Part of a small language model's weights.
Size: 22 layers, width 96, 2 heads of 64 (1 for keys and values), MLP 256 SwiGLU, vocabulary 8192, 5.55M parameters.
Architecture: RMSNorm before each block, rotary positions, some layers without attention, local attention windows, value embeddings, capped logits.
Each number is 200 + 30 x the weight over its row's rms, rounded and kept within 0 to 999. Layers, rows and columns count from 0. The size before them is the row's rms in percent of the matrix's.

# layer 3 MLP up, 256x96, rms 0.0696, rows 79-90, columns 0-95
104,242,174,191,164,223,202,140,261,190,180,185,208,181,245,245,216,198,252,218,257,190,167,155,198,146,206,205,225,213,162,253,218,219,216,194,237,172,137,190,191,239,227,220,173,180,193,234,226,179,251,198,214,173,186,197,182,231,210,168,205,195,206,174,164,219,230,189,233,200,179,199,216,167,212,262,186,183,191,199,183,214,212,156,258,181,169,189,238,232,162,159,176,183,155,161,137
105,224,185,184,230,205,179,202,160,204,245,230,223,266,162,235,212,171,163,250,231,209,150,236,159,266,257,227,221,227,243,196,184,173,200,206,222,225,224,166,184,204,208,164,225,197,210,208,184,206,175,191,202,197,157,211,153,138,206,198,237,202,194,221,233,179,202,183,148,197,196,207,188,177,243,239,236,230,241,223,206,265,207,246,188,217,228,144,194,245,163,175,217,225,208,182,250
105,205,204,195,224,250,201,256,155,180,225,181,162,157,192,231,227,204,187,182,227,166,197,204,194,197,209,184,225,149,200,226,190,242,189,186,194,161,165,210,237,215,173,148,238,163,174,246,157,177,188,218,235,201,227,258,164,210,161,193,179,191,181,209,176,208,197,204,200,224,205,228,250,186,147,149,159,135,160,164,211,237,204,177,200,200,232,195,214,254,209,219,200,125,142,148,189
091,236,226,220,239,194,254,153,224,155,169,243,189,211,167,191,194,237,229,228,182,227,277,272,173,289,213,224,248,197,194,172,211,211,233,206,186,200,193,232,213,175,205,217,190,205,218,180,209,223,230,180,196,198,151,195,208,148,254,215,163,206,187,173,162,241,235,193,161,191,249,182,171,186,186,185,204,203,130,230,188,213,217,205,176,190,171,192,190,191,156,175,195,201,154,191,152
117,229,209,204,132,128,122,193,190,184,131,191,177,206,207,215,232,173,146,207,216,192,213,166,181,192,184,261,161,228,228,209,242,174,194,183,251,197,191,223,206,194,248,184,170,171,224,224,143,174,255,251,182,191,213,207,174,154,191,228,219,231,188,214,132,150,191,146,186,188,196,192,223,215,213,214,219,245,206,197,203,218,194,224,210,175,183,182,227,187,216,222,207,241,226,193,157
087,197,281,272,206,167,221,215,192,154,164,250,173,178,177,214,201,193,197,187,227,187,232,236,217,245,248,211,196,210,221,156,263,187,191,199,167,235,137,198,212,218,203,202,189,190,181,216,228,200,127,194,215,175,207,247,224,131,199,194,189,216,201,176,192,198,192,265,213,249,201,190,218,217,245,231,208,174,234,161,153,197,201,212,162,176,215,219,150,172,204,196,205,176,198,171,146
098,170,189,207,170,172,182,206,170,171,182,190,229,173,236,151,221,178,194,191,249,148,180,232,208,222,183,205,226,220,211,170,195,190,248,184,156,192,178,178,177,149,225,276,188,166,254,184,234,247,191,169,173,209,194,178,151,187,208,196,239,165,234,200,172,206,199,190,151,233,209,203,192,191,204,185,184,285,163,283,217,243,195,225,242,200,214,198,224,184,160,198,223,243,159,188,235
101,188,195,213,240,207,171,170,282,194,180,215,188,192,203,219,200,240,227,151,198,230,217,188,220,253,187,192,165,200,215,182,220,247,184,173,186,251,241,170,226,242,204,189,152,211,140,160,187,191,213,208,224,212,173,177,167,143,206,165,199,212,188,215,225,239,189,223,140,136,207,172,146,130,219,198,168,191,216,224,175,201,163,240,194,159,196,204,213,170,178,173,221,186,186,254,253
103,163,217,227,195,221,232,226,159,175,118,180,142,184,169,169,189,201,203,171,202,212,185,217,169,238,242,159,215,199,158,205,184,195,190,182,180,161,205,190,187,222,214,139,169,215,239,179,176,229,185,182,195,154,185,151,244,181,203,208,234,247,213,212,183,143,260,243,259,229,214,198,234,215,148,203,199,192,187,187,194,186,200,203,157,195,148,168,164,179,123,219,208,180,181,169,180
091,225,155,263,226,182,164,249,174,191,202,193,199,216,177,237,228,227,186,206,208,199,190,208,217,165,189,197,218,226,192,181,209,194,207,260,260,147,179,192,160,184,222,232,182,202,184,180,192,145,238,203,209,235,226,134,168,201,149,209,237,230,232,255,157,198,212,277,220,172,212,248,215,216,229,218,157,204,175,231,227,216,195,259,200,167,163,250,183,234,191,213,188,237,230,218,175
099,196,188,234,150,160,224,249,209,226,239,177,205,201,181,227,226,192,173,157,193,153,264,220,182,196,209,239,178,218,180,267,196,176,192,188,185,164,266,193,172,229,238,225,249,180,217,214,237,186,184,173,182,123,267,195,219,268,232,180,197,197,186,196,179,218,195,205,239,223,210,236,186,182,180,204,168,193,171,258,207,222,185,178,189,200,207,196,187,263,197,254,172,214,232,172,168
102,252,195,190,187,229,229,149,210,223,194,254,224,193,243,208,271,232,199,187,207,210,217,197,257,220,211,191,197,180,132,212,192,192,162,198,246,244,181,235,179,171,220,183,237,171,235,184,150,231,166,205,143,187,189,169,214,225,205,177,229,206,202,192,175,183,194,212,216,211,227,233,215,222,193,177,228,232,242,190,254,114,213,215,215,201,279,218,246,212,170,170,181,180,228,211,162
# layer 3 MLP down (transposed), 256x96, rms 0.0697, rows 79-89, columns 0-95
101,200,188,147,187,159,215,187,159,215,219,218,204,240,146,162,208,212,237,239,159,218,183,182,151,216,223,158,238,196,202,232,199,209,147,266,185,247,171,214,180,203,176,213,206,147,160,182,185,242,161,192,200,232,225,181,187,179,181,248,276,233,209,241,202,183,193,261,225,159,188,186,208,224,226,155,146,235,171,223,227,184,221,197,175,229,164,230,197,207,241,189,195,198,221,239,169
101,147,193,161,162,174,230,170,209,183,154,250,227,222,182,185,237,242,221,172,176,242,199,239,145,192,219,183,204,180,206,182,249,268,196,198,168,228,246,186,200,201,193,177,142,226,200,154,226,215,219,171,207,204,186,229,212,200,238,203,240,218,233,230,205,189,192,240,222,228,203,160,185,229,131,196,207,206,192,178,229,235,195,188,142,209,222,241,136,179,167,217,168,224,226,261,171
103,172,203,165,192,287,216,254,211,214,202,184,158,170,238,215,180,194,218,192,175,210,228,176,202,207,191,158,196,174,153,191,195,215,245,222,185,206,255,136,131,242,192,205,197,184,184,180,191,165,172,212,164,220,217,218,224,213,202,215,196,180,225,224,213,217,227,181,237,214,188,173,161,216,147,182,217,211,136,204,122,217,195,204,138,234,145,198,172,197,185,218,148,151,166,220,197
090,188,209,175,208,199,174,122,192,225,284,178,212,198,205,219,202,242,224,222,215,171,166,210,215,164,239,193,204,190,209,214,196,208,171,157,159,195,182,208,252,203,218,197,189,159,175,217,207,169,212,229,175,173,250,155,169,196,170,186,177,274,219,134,201,233,169,254,173,184,213,149,111,180,167,185,186,202,171,150,178,210,206,167,211,179,206,193,244,222,222,203,226,214,189,236,230
108,206,157,233,194,171,83,189,269,230,189,218,194,205,191,265,201,142,189,269,219,151,155,168,219,203,196,267,192,196,193,188,224,230,177,183,206,219,233,213,210,187,214,213,251,157,190,229,190,212,216,163,201,210,226,189,147,175,211,199,204,212,190,176,220,181,204,223,178,217,143,251,223,225,203,178,206,203,186,228,203,168,206,184,243,223,209,197,212,196,224,248,176,201,240,161,223
091,211,299,238,210,178,189,214,199,207,226,243,146,217,224,165,230,204,205,203,184,120,211,165,193,174,163,251,195,244,197,278,209,268,234,167,253,243,184,247,195,243,187,228,217,206,164,207,193,167,183,230,211,203,188,217,207,216,189,208,197,210,216,165,206,184,193,226,208,180,186,188,233,252,203,185,194,171,193,191,209,219,129,212,186,182,217,188,127,198,195,201,224,232,226,185,198
093,171,254,159,182,154,219,243,188,213,140,236,148,220,138,194,241,162,221,240,225,208,150,191,176,224,253,202,184,210,210,215,210,206,130,230,201,221,210,184,177,236,223,225,158,211,224,208,209,220,208,213,180,182,165,160,220,229,209,255,165,189,208,191,227,197,179,259,252,180,194,181,240,251,223,185,202,143,252,225,243,183,194,189,199,218,196,196,219,210,197,229,186,155,214,225,242
101,248,187,246,169,225,202,256,194,215,201,243,199,154,233,175,246,222,207,185,232,226,148,171,156,225,236,222,183,209,244,220,151,248,189,176,229,214,158,200,227,155,221,159,252,220,219,176,256,190,217,162,240,159,265,205,181,167,175,241,167,159,213,194,179,223,200,206,192,183,213,185,196,179,196,170,187,149,225,156,217,188,228,205,202,205,197,169,137,183,192,162,179,238,225,214,185
100,260,189,222,160,198,149,145,197,196,181,158,223,201,214,213,194,239,188,182,210,227,252,215,254,179,191,221,208,203,224,180,208,186,212,194,219,172,143,218,221,253,149,226,227,118,190,173,191,198,180,261,176,236,185,207,162,171,169,222,189,225,228,191,219,232,184,171,172,204,192,172,182,210,278,203,265,247,238,188,204,240,214,155,230,214,226,184,214,207,202,203,197,173,227,144,191
099,203,271,178,156,198,250,155,218,197,195,170,208,154,155,188,220,147,186,136,198,233,193,160,203,169,233,230,177,194,212,192,197,192,184,164,140,174,253,220,187,195,210,211,203,240,178,195,218,226,230,235,174,146,200,287,267,217,178,176,146,190,174,236,157,213,210,199,205,220,246,199,212,234,203,204,207,218,162,170,207,204,190,142,199,196,205,158,199,181,178,188,221,174,182,206,164
099,184,176,187,236,231,237,195,158,255,279,248,218,192,200,228,203,200,215,217,200,228,237,186,233,178,198,215,226,236,257,221,172,235,208,280,194,217,204,221,229,242,149,180,190,205,161,210,275,190,196,216,187,242,193,198,213,204,236,204,219,195,204,162,157,191,228,234,202,171,189,205,243,200,278,224,228,212,178,161,192,240,185,231,181,171,186,214,228,235,200,178,148,206,148,191,185
# layer 3 MLP gate, 256x96, rms 0.0695, rows 80-90, columns 0-95
109,170,140,192,223,189,189,243,169,211,255,229,244,211,217,160,191,200,190,215,251,209,209,163,199,256,175,240,232,165,245,206,196,159,176,203,216,188,204,153,259,186,168,228,192,204,216,195,162,160,185,170,160,211,206,226,151,230,151,200,230,179,187,198,196,230,201,175,183,196,209,176,194,229,206,137,178,241,226,167,218,221,111,231,209,202,167,179,224,215,139,219,209,196,156,222,240
111,166,186,162,263,219,136,160,212,214,165,204,214,215,200,197,230,214,146,157,208,300,179,287,182,218,216,138,170,223,237,244,151,171,197,172,236,228,251,210,196,215,193,237,210,165,211,221,173,192,195,187,179,248,187,188,177,212,170,203,195,228,243,189,193,180,206,189,197,248,206,190,233,144,189,180,200,234,188,181,192,205,171,213,211,180,161,205,207,203,192,206,186,223,218,160,157
091,188,199,195,228,206,163,211,185,172,232,202,162,194,173,172,201,179,191,244,192,221,236,161,146,198,172,216,192,208,169,188,238,142,246,169,211,188,191,199,209,184,195,213,146,239,189,214,233,150,198,150,219,158,242,215,161,209,186,171,209,175,233,165,249,197,178,243,134,184,212,178,126,179,201,178,137,210,213,196,215,200,201,198,268,172,187,218,148,197,195,166,255,262,223,183,191
102,187,205,221,214,164,146,187,216,206,174,226,189,198,198,204,180,229,233,212,210,222,244,203,174,199,227,236,198,214,231,174,231,131,218,231,212,183,198,206,193,188,212,243,217,199,178,185,221,223,176,225,206,218,258,207,257,145,183,231,157,217,228,175,174,194,180,133,161,256,226,218,222,264,217,167,178,263,258,204,200,155,157,255,175,203,216,162,173,204,241,209,224,262,214,226,196
082,129,162,189,209,228,191,198,208,173,182,215,255,183,171,225,178,228,163,155,229,216,186,187,164,230,246,201,192,197,257,189,238,212,228,161,156,202,153,184,184,205,124,215,179,213,162,234,247,235,179,209,230,174,157,199,252,163,208,146,171,179,195,180,204,227,167,194,181,224,206,185,245,181,173,175,152,199,225,154,163,179,254,189,242,199,165,192,195,169,229,235,232,188,181,197,174
091,165,184,232,193,133,209,179,163,191,169,218,219,247,192,226,233,162,228,218,184,172,172,229,191,256,206,256,243,158,206,174,182,234,132,180,185,169,136,218,193,206,180,198,216,208,229,227,160,232,291,158,216,252,187,196,213,189,200,195,166,192,247,213,171,166,140,214,200,181,177,218,224,205,215,219,165,174,176,170,205,229,214,170,163,203,189,229,192,146,190,191,218,211,214,182,161
101,209,215,202,230,180,174,259,203,204,238,232,203,187,219,172,221,231,200,192,256,203,162,207,214,162,231,193,194,200,211,226,213,133,267,161,206,178,175,214,175,193,181,152,241,136,241,187,202,227,229,193,208,230,200,196,230,230,207,189,248,136,206,141,208,192,219,173,223,203,251,206,159,258,227,171,220,207,197,141,215,164,212,217,184,202,149,147,208,230,239,217,178,257,215,211,227
106,186,220,220,232,248,253,219,163,204,167,193,171,227,220,175,198,211,178,162,188,256,199,230,205,189,245,236,232,177,201,231,192,229,223,219,186,190,221,231,182,195,153,198,262,190,186,135,193,242,154,240,207,240,156,176,158,182,236,225,193,227,172,168,203,171,196,240,204,202,151,191,180,240,207,177,268,191,219,142,185,221,171,161,207,223,223,247,182,218,237,177,161,197,230,155,161
091,201,168,215,217,213,185,261,237,197,208,193,267,234,184,185,169,254,255,237,181,183,243,180,198,256,185,160,209,189,208,216,182,186,173,189,245,183,141,184,241,234,214,183,214,184,244,187,212,137,185,169,120,248,205,171,150,202,238,219,255,183,209,189,181,152,183,188,225,207,171,211,167,189,178,172,179,135,212,198,227,219,186,231,186,167,180,214,212,179,166,194,204,234,182,225,183
097,169,216,210,163,205,167,245,263,216,168,200,231,273,190,161,208,170,162,195,187,174,159,187,164,195,242,216,224,236,208,232,252,209,210,213,175,179,194,141,169,174,184,218,188,226,229,211,157,171,215,154,221,230,151,246,168,145,192,188,193,208,200,183,263,208,206,212,212,183,198,168,216,242,151,233,234,214,233,225,180,217,199,237,215,186,181,200,157,160,212,234,266,206,188,228,160
107,158,229,208,220,127,243,224,171,191,240,206,211,213,221,267,170,250,199,178,227,224,175,219,162,159,210,212,241,199,208,167,208,175,195,219,205,169,204,196,201,200,210,231,214,179,197,237,276,153,213,173,203,187,172,136,184,233,196,262,239,178,186,165,220,223,241,227,240,187,200,205,223,235,218,202,194,207,186,181,173,233,195,179,219,255,127,188,167,223,202,266,162,191,176,218,181